Weights of a small transformer language model: 2793 steps.
Each number is 500 + 25 x the weight over its row's rms, rounded and kept within 0 to 999. Layers, rows and columns count from 0. Numbers have three digits each. The size before them is the row's rms in percent of the matrix's.

# layer 4 attention key, 128x128, rms 0.107, rows 127, columns 0-127
101:479503509498518480480510499524486504463470568491462548480539518486498499500494555517502513514487509502553500521520551525533503504529503528506509502532475490487498524474512555520505490507501522535547553496501517531471515520534469487486522530473500469524476497501516519534487520499549527457496510504502499476559475481519451476550523525489521489489476513532517515483476520533507524480541
# layer 4 attention value, 128x128, rms 0.0842, rows 96-127, columns 0-127
096:546460457488505525486503511511522455523537513503444520459469497448477504495528495520511545475499495512529495516522468530492489495490531509528552498478487502477518510488520521533525491487526485502547534506472496441481486511452487546505540514497470470460527521518486495518474493474485546535479499485542498486483513533474515474478476511516465532503499468498512514531488500515548494532491
088:526487544472504539508540499523482488512496490486495492539533431474503518489498480532521500515511484501492509522479508506510564519515471504501499469486506515509495475498527504514510529514519490503577545538493489450488560499514466441516472527530526528493545509521480473498475547480497534488494536511505480514488485446556511486520465502508515512507514530476482502532489473480502506532512
105:504470501489484486469503534512493545507478450473492483501513474453469479491505470487456509509522511490474513478503501503559524477495528490484512464484493512536493536497545491497448513460473507489487483490545564482528481473509524504522434528496526508525498504495524490462481463494506480545513550498519488486511499456486454515476478516542543504502464520519536495509530499486475529500519
091:490470532512513524484506472497449488552515474506516481498517509477491525519502479522495491492567507482528513497504534505542494548470546493459537495465508474535436481457487509476512545485495496475523478541516493507460519483508508493518511511480527522517502531495466494483521490469517474498484490482445514545521462517492506535488479500508515474526484499461539511472500491522545459460520
099:457510544480540521511538552495519490465497512506472472518504534518491521513492517489533472499506520514541482493465496456492576508509525518498430492497477513510526514486494511498500543543480478494528488490498482507461529486496452505496517472531508515478521567486504482489529500458525521527506502500467460491494510526505540459482511542476504512524513525512486532521490519515494507550536
108:474488540556493504518490474499465496487540484528496513564462504536504546489500533487492489505464505529488505438516493515506484507477492497507493521467476464491523465509506476492508504491537505465497498474502525468500527532496490511525513503509475461491492487541507544495506560556528515489478500475522503453528497481485470495483529523552517455501478510459505480496504496467491448495557
112:506519475513486504448512513497491515548485520493482489514507463492496487495515499532488452502482477471512488513520515454483489545483460464492462500519523476500522515498511508482519514486542479512483492541447489561526536441496505453550515485535501502524508535516538451531514472489487551494561475469501491494528494526507477529484495523503485497524516543509490458483509488507535529491477
102:527515521528495520484498536535517498474479491553473525491493488520479469522535490496507495504486533518468511485476455538473471495506497545496465505472500453480491515489532460531472468480476528489516504475504543478535495494452518517470526520466513544494482513489509494520513493486529491539519547527489530478541529480498458504457508510479474544516478508508526492467563500506541489454510
094:521490491521535476495470465478490487555473486484551479528497524551502533529503504481499488545501465514512507500469503488527479475510461491480461552488496490457483524457469498512526520553528487479473496505497452504488485553499516525516539511472542544434506505492515524508481513469479529495516522531531495472516483516482504489510495507508505462501457499530518508478518461503498542525514
104:521451516484483491503481503509482512487494532457514515501491504521482535492455522462450510500512539536513488493531521510482521465483481478523512522495515479475485499509466493498494452470503505475508513533479519532505510503514477493445457502455496458467490485509457465516492504498514470460517511535530511447499501460509546465485510477484455504467514506511464523476537554465497516538454
101:506491520491488498520482441493485503532503515511531497484492475521513486470544475450520492490515492472480476491453522497518486548499507520511503475466485471489498522502513529482526502491522528443484490545522534464504521474523466499511449464460500485522445518555500468478491497529486472459488501493484521454461548496539508529523505459483479535460473518494484482486525504477519502467517
100:521528450501506495463520470528521512511447521482511538506521496447504485500520526491528481490515514506510511485496519525514457510453528496503534499533492436479500498502475484476508521452528484497528482511488496477490505504483545485487555491502461561490496500514463483556521485481480518487457488489402486515529488509470486503503482478526505536518517492482533483472480515489524497495508
101:511487473489487514528539513520494506485479459510472496497476538488499536517480524471526494503479473509477463462504493506532493484481491498481509490526467486494502538484500520508488509496448521466470511521496511550491479505494466489499476514541482445514541477505487501489524471517504539502521466532478547454417528518518478497502437495537506478521474456539504523532488527491493532509455
099:554474499508489489521456546470509482506533528500494472524491460507451535517527470478518471489528509507528503465497526530518492487506474503516499480524483555516511521470502553508473509490481477508488496532525532488492520509523510503526504484509511470477500518559497502451496526480499443472522460481503463523508551454487539470515520530477503476556516507496510533521484485527493461503525
096:534490501522514518504487540523525498474518509508502527534506430496515510484522531491496506509506496505544499487549456528513474503529508488465506493507499492494473468469480466567511492529525515467533498539455531488492515486543519481514483476478470535528512494527519490441501460500498501527561530466495506514509514480501498486514450443504483498554506537511484488507508484471450502508500
103:500493492490536513553469524471465532532469504478530438524539533511525543518481505499533489519477515540541504547486488509531501523492520437511502474500482490518513501472503540471465504546499487508519495550494505497514497481524482506496490484536486539479530521524465471514493477511530495500509482450493445473498453495481492525497499494490518480482501470486510475518498467519463500534555
100:487482496517438469469510472489501499533487510453511452521480494524500487529468527493503531513511545510481490477498532488467488524473536536501501484497490468506487487521444515457530532475493510489490499536491453514515491499494491476518469501493494496519500478492469528539507478479488536487492498540551483504560460495529537476541506506531547499482524481464555527495515520516524530512454
104:509502506505504502519455500516478496471513533560486445497503475511497500520555504488533479476524505494550496525473525511492526481471518486537452495483497507547505493522492492489471527503492472511457524477496526534482517554533437441473497493509477466492478495547509487458490478534501474501510479518553505514507479443481469512506523530447519523483521501516492480509492484497479511508526
095:497511511524494498486518466512496486526500532478498517521494553497484537499451471502539486456519483461469509521474507519471452509490488481491534546500515502535489460504488452514436499496470522530531536519527483499507504495504518463520458545511518526500518510529490494522500533477518492493496501533451482526486543518528526435470474531495488455505529511465511507516509503533544528503488
102:494493483533493551474497489532478477522505499523507481443467487490453543476513480531504501511437514521517534492510541485504496456505495507535476531523509525467472521488540538499469496518491516522492496514521511547506464488462461514481521506506496471473482475513482501466501520490506462470499508517470501507457545475547527517501523530489485451469465497501508533476536516484457456516485
099:484479438500493479531486525488476476503508471501506497509475546487505475493489492500524490545481482462496517514523462522487503523528518489482540459472483508468483536474462492558523554510529479490526508480456512446462465518509523511490534481490513502499509494497526479486447475527478494561538512513505454513519493508484465538534539512517523489478511519507526497534502500473487556499496
101:513513498490547509563506468488502489470492521497458451457505523486502496542541483524540483505471502503533518549488482542511470482513485482499522501500510516513478568535526503479505511486509471526505495449533530516516491471516499498503480493494526469485531489479530513453499518462497429480501521461481489517493507481479484515505447520451502515467482503523513461463523521493513499521531
098:486458529511498566486460510500502517476438496491503509516480483512508527493508490483490544473475508441484547488483477513557516502496500498495529506509524508552514482514456496474478513533514485515489477542550508469509467481466471533497453505504419520509492505484520510493499503508491512540483526513458447516475473465528517512497482486491505517504473499472476476501498498542465481497510
099:487550463487512481513484497500534507508495485496460521478499481455512499493473531456478514484514468552488483490537483492473493474501500525511444472532486476502473453467479517541533514505515499504505519480478482502534541473516497440493527515499488530520508499473503478539532491449519533482506485531543526511486490560545515471520505487492494469522551467490487457489526484510513477517470
103:449506494496517489476509489505519509538484505469468485491475502485531501535491534515549470484495479504498489512470475463453519550459511501534514536505539503481512450484464498530540478482523535505554527531512509478479509509509527491522508554477504512531503488538447462544471464490471555494492506484504488535537499516513521522513521481506503489529524476473532492524470496486514488534471
109:499483519502529476497525484524498502498517479509528460502522502494495468456496502474491534474467483477476465498510480481472473572470518477544510508520479481451508483485505468503516480502485459489494533518470496502473509485477507511503539493507516517550475506480431493523448496503468446507475461547490510503503486527468527522528498473496511508446504461487550525484501481448500475501471
100:516486507514515481457457477506455498489496538499518510473536460515483535509530479520491490476530476507528471523513548467553482498516508519518483524500491514503496521500522513524476443476515524484481493480473522499501547452450480532566496481508508530500540509500516515472515487538489508498534487479485484450554542493478522496484451482481478477481488519469471503469537501486496493523531
102:482513511520482508538511475495487512526530427500494514530488465501509496481524494444476499489515503463513468475468487511555518526525529512469510478487471480484514540520481479500502517469533461473540493519495504504448513497526545533461537475541456486493467504493489504487481487477492525542472500490487518501492451489476468529514494475482577502506536520506510488501480501456506514520532
106:508560512504519501514505513498533493548470521505486475492507527487543450529525536497543508504473487498496519512469483509525496517471538519478517492507499475534516481502465454507516464450524480545510504494496469503516522458504519528501519540495518500518487503487535437494546498457504507482508493473484449498484494536473454514517500501504488530507570542500496478519516484543485456519514
112:499489502470530484530451466463478500466499507500531514496558497498509506467466488478499443511506532487478532514495479553534486479525459531534493469501435525558500496503471536527452536512552485493500477516499491483482489513485499496544491497514466502491476489502507499504496472502494493510500514470466473443517523483521483488492480468540467526477517528454494484527459504505499506532486
109:481506529491493505567519483497483522480506505514527506473521493470501517503495491468523504443489494478484489481453534491545551520514514482529516480455549504532496508533538479475497516520534469451492554490542504525519523468522456487504465482506535498425478494511510477467527520502489480499493497503519526473427474487491491477504499495493518507475468489507494478468490491474488534486520
098:526518505479498524472478460475516531495467555471509510522491461504484559525479539520517510470503500482504495510491479489490467496551498488522545500476487481447510503499475477495526484472525469459554505508455471509447517501490484485515489529520516506463498534546495504522446461503479544456484494465500510520521462495495485503485534529502482477468526480530503492453523485481496522522509
# layer 4 attention output (transposed), 128x128, rms 0.154, rows 96-127, columns 0-127
093:499519510479486518459489516510534488513485474462475475527488489566496513463465456505465467514555514530512526509462482483514501479489482491490455470499528499495478495479474507484495494532553553476488494506520496507525488494520463454495522541507513505519460473473505494428525534470494483517480521500470503446526515504515483496530489480458491462517527526495496480478481517487522535472531
086:460495480482463478507478485493521466511529506484520480517531494512523560506502521500463470552487501511573519505514494504512486502506501530502510471492499507467494525455503510555478447497460496477524479473505460566506495484470477487476513505473494540536531470473496483493564458491496493494485526477496470501531502506531501474450507470473471480488516529485487549503468510479498501490487
107:463499546510483496487451494534502497485516569508504489502491530495479497495497504499448496516497516490482496502488490512523491494501490533494476489562490525482506512528496492541493458504528473537493460485482447508489560509457474547488520463512518489491492482494503495557547518473545480465459476537534513486475502521475507541487494490509485487563525504520507500498480537480492453532498
093:525477502507501461452488490507497502482533503511501462469463535537517487515505497541487471508510497539503563490525505512444514515494505517486528482549499478534532508480521513531542514522488480528520485452526499459502521489489488519522497515507514508513429511467497499451535460521471483484536513495512505486490494527449493503480572479495470496515464455524477469493471508518506507519501
098:525433518486470473452496505497516487521524509518492479504515497554496493528504482478503505531532480476498500500522506519535492521530563503477462451475527514518488538554523511504519458526482507502503546485490509487505485481513520481512501485492536491537502462512494493496509568491448494495502488466487510543500472437486491460472509507476499497474464537477482540499516522520461473481488
105:532543486476511528509487466509542512487511502481475514497483522464553511514514513476456482469520534498480477494493464518492534452493520451477494452501526519504484535504452527506504497487523478556516498515504539492528488532473559482509471529492493500502516518437510510517530509508494516515554490515512515539489535497508479518466490532482445523499481474510546523486508463467489519493487
113:458460539460521463465530481546455514515504459465478482483559519518464472546510525465508487520490502495504505478497541510482538499502538461534483523499511490460516460497497500508491462489529484504495484476508485484490491517455531511472531506470511476504530481518480555484471485485472502533475503505494489522477525492485540494464575501517540496518516526521467488503521508510521509495498
099:519479493507536498477479534486495486494489519485520484514477516503485512455477470478514521529457496496550490514507501484527545537513521459524481453520477539475529524524434541438515502515565446450522492490466488528499487529493502517507467499487500506502476474466532472527501492518530486542508490478513541509480496501537507518502498508504473469516524483522511501516479481498462483496553
088:485488487484482484500448540497465464486517502498526489480517526487531458523512513511477482493506498515520525504488552463473484494500512512468528517520507552499526508474505490452499482465483529493553519483468538478484446514508511473528477457492471509519528534505526518448471501500486486500521466511487504506484460537530524517490475543513493545538543488450538536497491522527534501516522
099:426516504501538538478525487455515464470494464512518455488509481497572476457476504511546521534483450511469503534511530510494506507505512502497480506494500507481482511516496500535476510487437530512532482504478498527529483482485505501478468483567511523480511496507494471481509540510516496525533488536483513509546474519477456479509465482487499529511484483551495487513487460511514517524512
098:485476512562495475497518542530494504496482493505500537532516497567509491517479484533516496553458548502510527508506539497508493506455513483457476505522473459503520464518469479531490533546516482522502485532515479499545523533526547530463515526520488542469551527485492520494525463520541524487526511516495527517508531459502484519505455479514515484502484474474516498480514481498497492510519
098:521496546517479514522474486496485503508492525505440478496456493529507508520520467540515525521422478550528517515527480511469528484512482500523499507481511505475490449484510458496494522500492510484508511555525513480525532505491503483530507520482509459477479508470559527469467518518483445517508498498479509535502517499476490507436489494491514475505453494520457534527521486453475510489478
095:506560507526507519472516487527468506511533529517554494502495477534519502538501479537484493474480518499480499501428533469523503522533506448482486514495465500488452482505516479515500477527505502528520480498486481474490490474511470465513476556484518491508541487509482457512507523508533540495505545498455456522525500492491532507493490530569515520507523508515549551497503510522512505518482
095:516495511485504529474549536534473498523499529553487513534492512537547521435462479472447509520502506500476525529493514509522480482509493507478492481505502487500505490448508488529494485485491524473444494478500496446499468501519527508482520466497480483515448502449532501559485490494488522498551516499505485546486516544504477466531477518509494505498510505528488448479511503507520467487459
093:469511481484485511479506516491492531539504505496526488508519514481506547481499504493488496507473460494512524512530543495544492509485492509485485462484506490502468509556479486497498491433493498503482547521496451514466534496483491495508472533491503471532500486477508511504551521558523500492503534567515505495480516554519520479489558518480556479484486488509539448517508517500572507484508
104:551472508484487559487483471464512496486505500512495541531490525532492500534498489508539491479525471533493519510458510521495526486487445469493492486492532500504510537508504531552472489467469492483529501435519492500539511509484508462499541471496495470492489466495482520524528517495516474496469507537471542544525504511495502522509527526532477501474514504447489472500483554510541538534469
095:515524519544502521476490518484507487417530524503500478520504532482498485490468540502492482537510498480512500494470508525516580507518485504491497513507486488491538496485522476488486514491505559511499501469449545486485534487506491522506470524445491492519531519491512491483488506508496489479506459513445428467488529471469527498504486461495516546480452513498455504515490529486478519510526
105:500487494493501497566527540510491508496512476507506552512578529485523499461472472514522472484494472448484545467550480479468515513519515509475493498486521462463453524485515525534482481515495470486461531525514508473484528524508459538496468497496520495495510485478494500518510531437522516494519474513491547518516511513536511528495491458504493535497458527509488487480511500529524489495465
098:511560522486507475479504510456447482459483500509551473471476459525505524487570478507506519491514479533520499481436509502473475508478511520504532489493490447520521511472515528520504490525512509513534522476488488530497541455543460519479487501465492508504510516450530470489486459501522534521504489489505504522537494482478513473480532513484525518504515511504492496462520480500443502525468
098:505541510502529494484499507519542475492534481514484541475489474504525526533533500507519519473528502472523506490457527487508476505518511474498474503448497493520485458446486504487523507499529478528505518510494514494491505491502512503428509532496476495487435477533544502518517511468508522551513497520545495483495521511505497496489449492512499472529515510490463498539442438538566493520496
097:508513501483508446487511520527493524517490501485518514534504511489449459519503498540436488481487482535486518553511478522529486490531510507465484482520522491532524459462531498443453480460499499455489516519502502508506517473503468466485536521515497458514525536516480510502513578525506516443502457521535531486505526511492540474503527509499486508522495480505498521474539509485509483502491
106:556507502543463448471487521492493469546514533498493548482521514484518488501482453493478540493485517491486501482506547473442509494486444493549501489479507528502503510522489492523501497499515470484523467517500481486517488467525464504512471482488471464472489485542503471479522503486477520486492470539485517504502499535524528471539515462487478475573488506488487456487479466514472486497461
095:479485446493514525513503506491519494527489505503493487540517484485549507512480520516499530510515523537451469474483479512482455507498487528489430521474490490491511535487489489536540529503516458483568487512460482512459556505511567487531478495455549526494485474503524515500498500519528489484491473493483483500540504508481491534463517510467478495503482485499474516520512522514512512534445
101:548492438507515538488472497518482481499496547495513460474504448452462511483498473485551475519527485457526506507496541463502488499486524499507505543458471495517486477465494503512488479438495495529502469491505504493517460493468505549487497549530512474526512523490486513492536520518457491536492534488507519505486490485491500532488472486479559503494480539500494490502520553500465527476496
111:488485518573510499512500500509477513513495507447535490511505480494503521493523535505543517483483481544527479520494473493511500443482543529441521516490479505476510521470531497495465528514548490467535529478490523459471498492498479501470527494494497488482502483483513527509505516512481468473496509547485482453504535493463521452469517456480483510457469552473485456478509489489480517462517
103:494482564499512499474482465480502489476472483505508515515530508513466526529452515497533456455475448489518522500490495477501514484515496528484483531493510537509474481469467480441486509509470509516493547479490518465513498517513491505538507529545532524506517513517513495470534472518549529482492526479501519467533541514493499507515508524495484528526443479521476506505503472439452472509462
097:473525517460473504522497519520508529484529504449486515502498477541532519495537499467491478473437523451510547480480511529479496492492480499479416472541520521495479503532512476519506497499488506510521508465504516470503472464484512504478499443473492489520509540514508472461505472529534528509519528498522546540502463490508471515513525495527525452500508491487485515504462478461525524485505
099:506499515519494508488471492501510515531525485484507508507526504486495520539474499510470456471496494545464572580519481517501510461510499482513479522523452539501468499499499497507528415463525470498493496504514489492498454498531493469493478550520489527484474527494500523510524488510472489468486472521460512504488502488489466500500513508514497519457472479530469531474499528489438469528517
107:522478486519462510490483526493504475488487482481517512490489520500499504497503490507474530482503536485557470457532441549510500521537510531503499526494462514514497483456524512494448536541520474480527466475506503496512506475508497499489485509511517493517480459496464557511517523561423489523486516531444540517524496523529509488491509541522524473470507516523463463497483487499480484480486
107:477484457510479523450509524518487523461470500498476550561502483483484518532543496506517523486511496521477531494526527498505503547456448495489521515490533531476525510493535448538512484503511516501514508516480498538538542499486508466492468515519473498495500492457475489494487489500522517472504518498504551487479429518474515510475495500475489467526531517508494527459533536466492524522461
111:513483519526486514514489483479503484486489491479488500501504471536486493526476482532536523483523502456512515481549506495483453515514500495491464495524516486498511496470465559573454479503509490560497510536501493473481435514515531521509474522480507492469511519491485462507510448486487481492459453515491455516557484456531514493527505496468491532501499489502539541460489508516521474514478
099:499520542502480510507517481528463500508497476504510502519528477501489516459527497467513509560509498543496510566496487519498518514442483486521445535501567505471442482492506529485471526509509487531527490512529546519509474488532508539474506493550519483502516485505533504479508529473467503500540506524494470486483492489527533499464524492508465545479491485468502532497445504501504497544492
# layer 4 MLP gate, 512x128, rms 0.185, rows 0-14, columns 0-127
106:543542522469491449491465573497482503486470547522494482477462475543534492536537488502530442468483518561485518482466506483489484494537538494516507511452471492530496530525531466480548486450521493487503510509507516486510511517510497484496455486510517486493483475497508527485535490509497500507527531515486520486454472504505510495508536501498529488480509464452485497484508510476494508459506
091:443482529467552526559489492517506484494532532488497512493476502483502503484495469496505493530497516495491482495500456531525470487475512496543503493506519508499467509521548485564470510491488525498495472489455531492507424527460558511548492449512477504495498516537481475483506469509462514493476518492511526475487500473491494440484500497489500456488474492490494519511464523514490550484514
101:520512508469507491515496503544510487492505510516494482449498494515514509507483532469488505526519513506559518510465524532480509500459506454488478547543517513466503486477505480537467501464537508505522486524538494456501484514522525526492489539509493550508472487496504483477529496517436491547505490474508491524452478495519467530502468499551500507539491502541553501549502506492440469492501
108:507490482479460478519485478472473498484462514483475512469551458505483490502473493467511526514470471498505497505548478539501531506524505492488499522468544493513468508496478484472516519538507517518481543528512562516540511541520479493466488484473481468497557514494534481487485557479533506487485531505501520484489474497535517528501516529522485505523547496521485484541483467451452456498506
114:451501498504502478484476517460470539457559485507519462480506511537511519533488538495493470525480507527515516517479478519481518491516504499475510507467547509528497550534514486530466530500492510493545477447481502520545507462511487505504547509541462451516488509462509512483465503496517492508468478516509553489490493491526506479483505530471511505467473509500517503554453538504510467491464
099:463531517504504496504505483527505496533500495534559518470496484531493501500488531482528496583465469515519478535495533465519471509507500535515547519466447510493514466449498508487459495513512478513498526500524509510527477508513518482535488495472508445508522493541531474472491511510532525500474497479431493506488552479528532509467518522516496549515516500479505498510498545495499469503522
103:503471512482464507508523524537492533524527491478511506456479476473542483518501510484480491467504493514534485520516514498487525468482507484513492489525506524490475506451450492473455478490494516453547474491488482495524530528486436457487527486491524520548459553480500479506538478479501491460505498520515493501497520470502473548434482491515506504496507490489479519491479506470535578505496
105:525521494491512507529470496523482477481482523495480509510513555511543525473514482534490504472518552473505473516510436535492507470498518520521513507548520490472523478500511488478535485492472523462501436501466498472501579521524472504500529538493463499529517482454488494477510519517444503551485541512547511522481501508520493543518487527493495483500515478483512487471521492493513531506474
113:538504485498511528555478495499513496503484504503474556518505538504503497522456518492474476499495491492517536466518459503500522475492483522522487505505564552476544508505506475532557496490452497524487534521501487484494498517481511491498483484455544524534518493452499524509522555511529529516484529451517495492480470469476514467450522470492501486447513493479520523464516480503510535511475
103:454517485487517490493482516501482481510508468464508488478463469443463523434506485501468424462509510488481502491491509524518499489514503539465530504517524508460500495516535495500518487484467500511510484524536516499484479507490501502533514500501496501472488529523529453494502443483489489487502494511532490511526494510487513542502553495492440516554544513495470511483507559533492548499542
100:476504490461470518474545483520480494537547468531500496516516513501476505500462465548530477484509538514499509524538528474476499492461468535497504484466468519478529511515516548518507535521519536517525499533510519503530526470442504479544487500489504545476530460464504512481531546515537562479472490482476528487523512524468541517501481495516489517494508496469499494523524492492505494465517
100:496474451496467498534543474520497472491516535506497528526467498495508484496452526477491515518510524466537470513543508510500499477484510532496455517462496505452494539506478507557444502492423527487479538477500476479486503478540488500473488490488457514515492518485499498484488501468525538500465507494482503496459487497504560509517485497549530502499505470501496478536540529506490537477530
101:489525467501554499522505552516489492514518518508501497519488523523527508541550536457500497484489473494496479469508471487497456521503499479529457514498505496472477495506549485500557518486446470471468474488481537497482474485533509455498509470466481518485494510474501486526502541504485508527468507532463503467485460554509470496441473494486513506474481461452483492535479492509482530500477
088:488507482483476539485468488486483491578447468546471527523509557522498532508480490464549488492529510486532528506460512519478504523475482526492542485498519462501471482521506489484495470485510489507510485528497466479551492512514508516499469513512515508518507470500486530516506431494505489491501540503515519492541553511491489482461474575500458496483496500475520512493509472486502533493474
101:503493467486517499500512495499515479484531456512489449508446483487510500500519523537480510509532516510486529519507511513529488563489554461481494471496483510544517469511497487503465500497467475496468502543493518506456483510483509478550513526501493493533469539484532484511500532501475455493503463483473503504491511527495527465493470493504497488594517478467540510509495445523476522470530
# layer 4 MLP up, 512x128, rms 0.173, rows 0-14, columns 0-127
094:455523517509524472505505528540515457472484511524483469491494531459532520529510541514503508499505472485511511489422506478468542494483519467493510497521519500518503495495490474540549491443501463510498506468525503549513472533524522494456475503499490501496495517518509519506509508461507494472463480478500480551458453455529495487493504496474504516532538527477487502443467512467527512503478
095:499477493478539489571480502502494509505507494510483506499471486475504552532470495480479492498505513495477524508504494489494488494476438486532461501462503505494559525502546534527470467552515543519497513498518503532507453475526515498516475486503515526464497461490509490486520499501538531508525523471482548482503489561534487469462524492455499507481498513481492507512472556470525535458498
102:493447479501510518521478536489509490490504477497523531461475528495514474507511498499497478518537479485524488480485542479497469487447492500511531489506495499475567510458500475514500487473493460505510546529503486475504477502489508507495473506524490511509509447439535467488444478467514487492529496520527544475503495511486461523450499477503489471501496520461542518477454476519491439475541
103:522524552511554510496505478473545504530496450506521468506469500526494527493503499494489477527541535482506503502541518509474505458501518505542526513557508524516480481497520517498477520531526500559473479496455515531471526448524505475535542523508503523499487504462476559499538497488480512511480500504491491454512504532483476507468504505464520501447533517510512507550499472502481523497524
104:515485485479471511509508486481453531509488504458505490507494496538529481483498474481544502528501508459493557511557507467501466467512485482497516490535526494490481509475541505503492518501495549489450499506490489522531488503523479513516516470522487514496485477529482533478509482483537525466492518481469517547458497510512494477494449459519554526538514450506523539531507501520511570472530
093:504483509487538468468539500533506508553528496519466530504533485489524495462498474496506473456523490507492503508532502508457496492478552481526548538492456482561505498442467505508470485517527518488472534514472502525495503514512506502515486501484463559478508479486454496543536510492483479494513531493508508503500496482493519545531510489486464516459552537476472469484459500489517491477523
097:485525467522477505484548488497492478504502492514485476496496492523501491491517522492530465523487486453476508530515528502477509509465536478459496536491490525474505521445481516440485547490512504527534508508483514487494515532496471496503524504479487487517469491507505528467482538518531498469506479499504461510473503479480480502450484473554553504553575499508497483507525472452512532564492
102:487508555512467499547486501449565485537540437463484531455471517517558508515513516455532455477501490494500499529514489537515519499491463530494519500479524516462506526492469508485458479498527483496483488525514488526468457486516465508519488453518503500495492517546522506497472463507515508521501457483489540490537506495521480503512514515492533485478491523509539510533479502483516492476486
104:455485498521536505545528474478514511472505484483476499508518504532497518543494499479519516477479503447480478484522476458516490511518496492465531517455515465533431507513540483477514570536517503466544496539494505490513532507512470461501505491494506476512536510513502509464494524505482440489564514528517518539504451516512516483492503507551509477506504490484499468520520524526495519504506
104:549502500459475499542477473518492518484514534491487495473475518471492530492498495547489476513493465491521499529508488506537514505471484500516462497476513505510438470505498523549486509500490525499549456546498512500507458530503496488476535508505551498531525478481476519454504502524515508452527525525489493539492479505508479510492450519499512440457466519531519547495474526466493452504482
104:477543463524553504552512486496487503484543540494511510514478459540454536567446534516515482514514498467514514485518520470493497510475491468492489513525473505505513523475516515514514514545490485532472459508493563507552479521493524493512494466482493524485502494492519456529500470564474510478480481481466487475481509523479475499482484512489463542487496473529481505528491489502488508515484
106:502476513490487533535480507519500484483484512512447516498469505471505486520542493480558517461506477478541488530477494481512493547479532515509469490483519503510498506506522514506493487526504503488474553530485496475470463555477492543506481493484468437497514496548537469510546525473513531491484455474484485534500451541489523437450504507542473507515488491505501501499497491517526469506502
110:494473528464556525487489510461525537526469484505513498464476481472490471492513520495503495488488535463503477468481504488513534518545473489461522510526509525515534456552507470465508505469499520528469461492518488481502513497512493518533458499536533490524455509530495510512524530498460529521461513468481511507513514529510490483504449526453498523523469490514477474491515491543482507504427
101:485471502490479474500464500502466486523486511514540545457475524470524511477485478457496477461513502493502497490516556469481474488487487505490489487447507535518483499472535444506531431494524477477487486489508504476513522473508530472511498519491520487444520521462487545487530499516534539537524515488468486470547476502458511491520468485486481504477452454485472483494494500504467491499533
106:477487494498454516473444513513444503516500536518521531483503528520496516491460490448517508471448489525508470487505497457494499505517470515447530575539511492478479514532488529485497484545502519545518533491529509489495511533474522495461474499509518478475495491520508475506454492491472498511466528500480465488522516542496482523485537525496492515496464541472496506546511520469519484527483
# layer 4 MLP down (transposed), 512x128, rms 0.149, rows 0-13, columns 0-127
099:529500517485545513530495432510526504520521524510524518465493502504518498506497484476512541477463478551523519466480507510496498472491505484490463450510485469533527495522496525503539489504495502537467475513486498483496532485478471484431445491463486466505528475528525501493536516512564445494480481489517512508528542488500551513498524490522502506492508493544493491505514509487548491497551
085:517517539492482465509547500530493499465535493450488497521511505526505515482463454489475490508454506521496523465497515543505491511476468512543445519514512471528447481512529528477511504494501492477490530503516508470483532461470488526448436521523510530507548532463469519476479469503483511515504452502487475480504515495533525508481460521515533531490482514486543491505493509477500474466496
106:537505523514517448498529482493531493486513509482517514446534482506551509492525558477506496532517508550479531496509485498527458514545497447503490484513510518505498521519482496462545443486542531507511475468513471490499507492508523502461530500493512460510521499517496456466491510501470495516467487493498516499488495512479482489522492466450504455521509536486534529528486543459457461500520
095:494511501511493491518482471487523457483488497504492485491470480506509483556535521541531547511524523553542512459536489515486515456505506510495435527525512478454517472513472479482516534527451457501507483478539464530490478502482535472519516515477496485455491491508502505494504500494500534491497482512434473467516510495510501543488518500506441489491457489490498547487473500509449515516505
101:473502479468472534518460489494505505473494491528500473511423504521480511538503507516500476500462525481527540547482515487504466585484522498496497485532497490490523540473464490467523457501498524478540478536515492528484526484497524501497476501514531497457474499481509467538512495445498531493454503465502484511492509475514493488493485532443456510482496483542490487522494501462487503484524
095:476494530492515510484485495498495534486490518512509481498482552496486460505486475508514501506478518487479508499506520487502490485522467536540526530516469534528489509515486538475496529519584502508530503515541536494526510545523471480532461461502499558504494503515478515504511463537540509501526530507509497490494501428455470480540546507507506566501503471498498464497508453469510469489502
094:488468486466507531543513509481502490496526497491523455532466523488504507522515512499452511454555488536466501553553512506527467486513497517545530497493509460532447494492478479468473536492510522487493496480471476468531517517534484498512482454506514509501558497494538493540558476457518503488516507506477519476521515502490494482538531515512520515490488492527549503515472467488503462500487
104:499519486506529483493513472489467454541529526509513507541554517517493477533517538513525449496481519513506459460506465481507528486467535494459521479523495512519462481483497463492478541514502482466518480518488502513459510520425522532490514500492503503517489482519524479513473489513544567545525502469442466501537507493494471493502480511504503491520516503502532483508517495531468465508477
108:518493465475483520532526560489512512496510491474452496470500453489468481494482522536503466502508504466450519466501433455495497527492482527501490522520517505550536503509538502499470521534451441552466491486518494519504472506508547501486514503477491513477505536521449521510508501515470506544496474527487482534549475508500478478507503488521482479501505458520478522518520468498502497510481
106:443509518542522488506486519474476516499453525494511505506461482523491509455520490510505459472492496503489505481498506531515546489555532518492502505515512510517559502543544511515503496492455502522499517508485480512519444492480539487490451496496479530507505470500495510509519540498515512526482460492499495516537558436496514512484503480494530511534509475493479563490463491485469436483484
108:490530518502501482547514504512445487485537508507488496520510494550519477514491523517492462543514496456473538488481490522491539445478550499462521473445507503474491508524506505537517498475479521494478483517523527506489482503467532492530451536524511504498480478531501516503499483465484515486502521478525543531483495482538450475521545510548509472538512533541520501524500482514460532481484
107:499502460492504486525506552506498500526510510488489523478486493531518507498509514473504477482518501498480490519506508452503450494557499473527499485447515515502505535502478540509541480519479539550486508543456542499515463510511501516499511480468457515524516507524478538535509487527495510497499520507491562516442466508460495507529461457528472481473507477471527550510512488468536472476526
106:471458506480525539478489479526516523506492476492510465488440524460509531482491489494523459498529451567518522503469528483512551505503467509492502456488478542490509515507490499471493518521547472474471508493468494519478517441484497484485545477476503502511492534515534506497499509487471476514539508494508491531470517515515516456549551497479543500486524508494485511476491506529547537512482
103:520464483484450452478524479513484480493557533505548518496529490475488499476505501510515515506555491532468466499490480536477539514492507537544471486526543522557504532525486528491500522514478524537484511458505493451512470513510536503506462476484493497508489534538509491507451530474523495484472499490477488502528494525507488565453492477499526465518502508518516462495511511502488519465499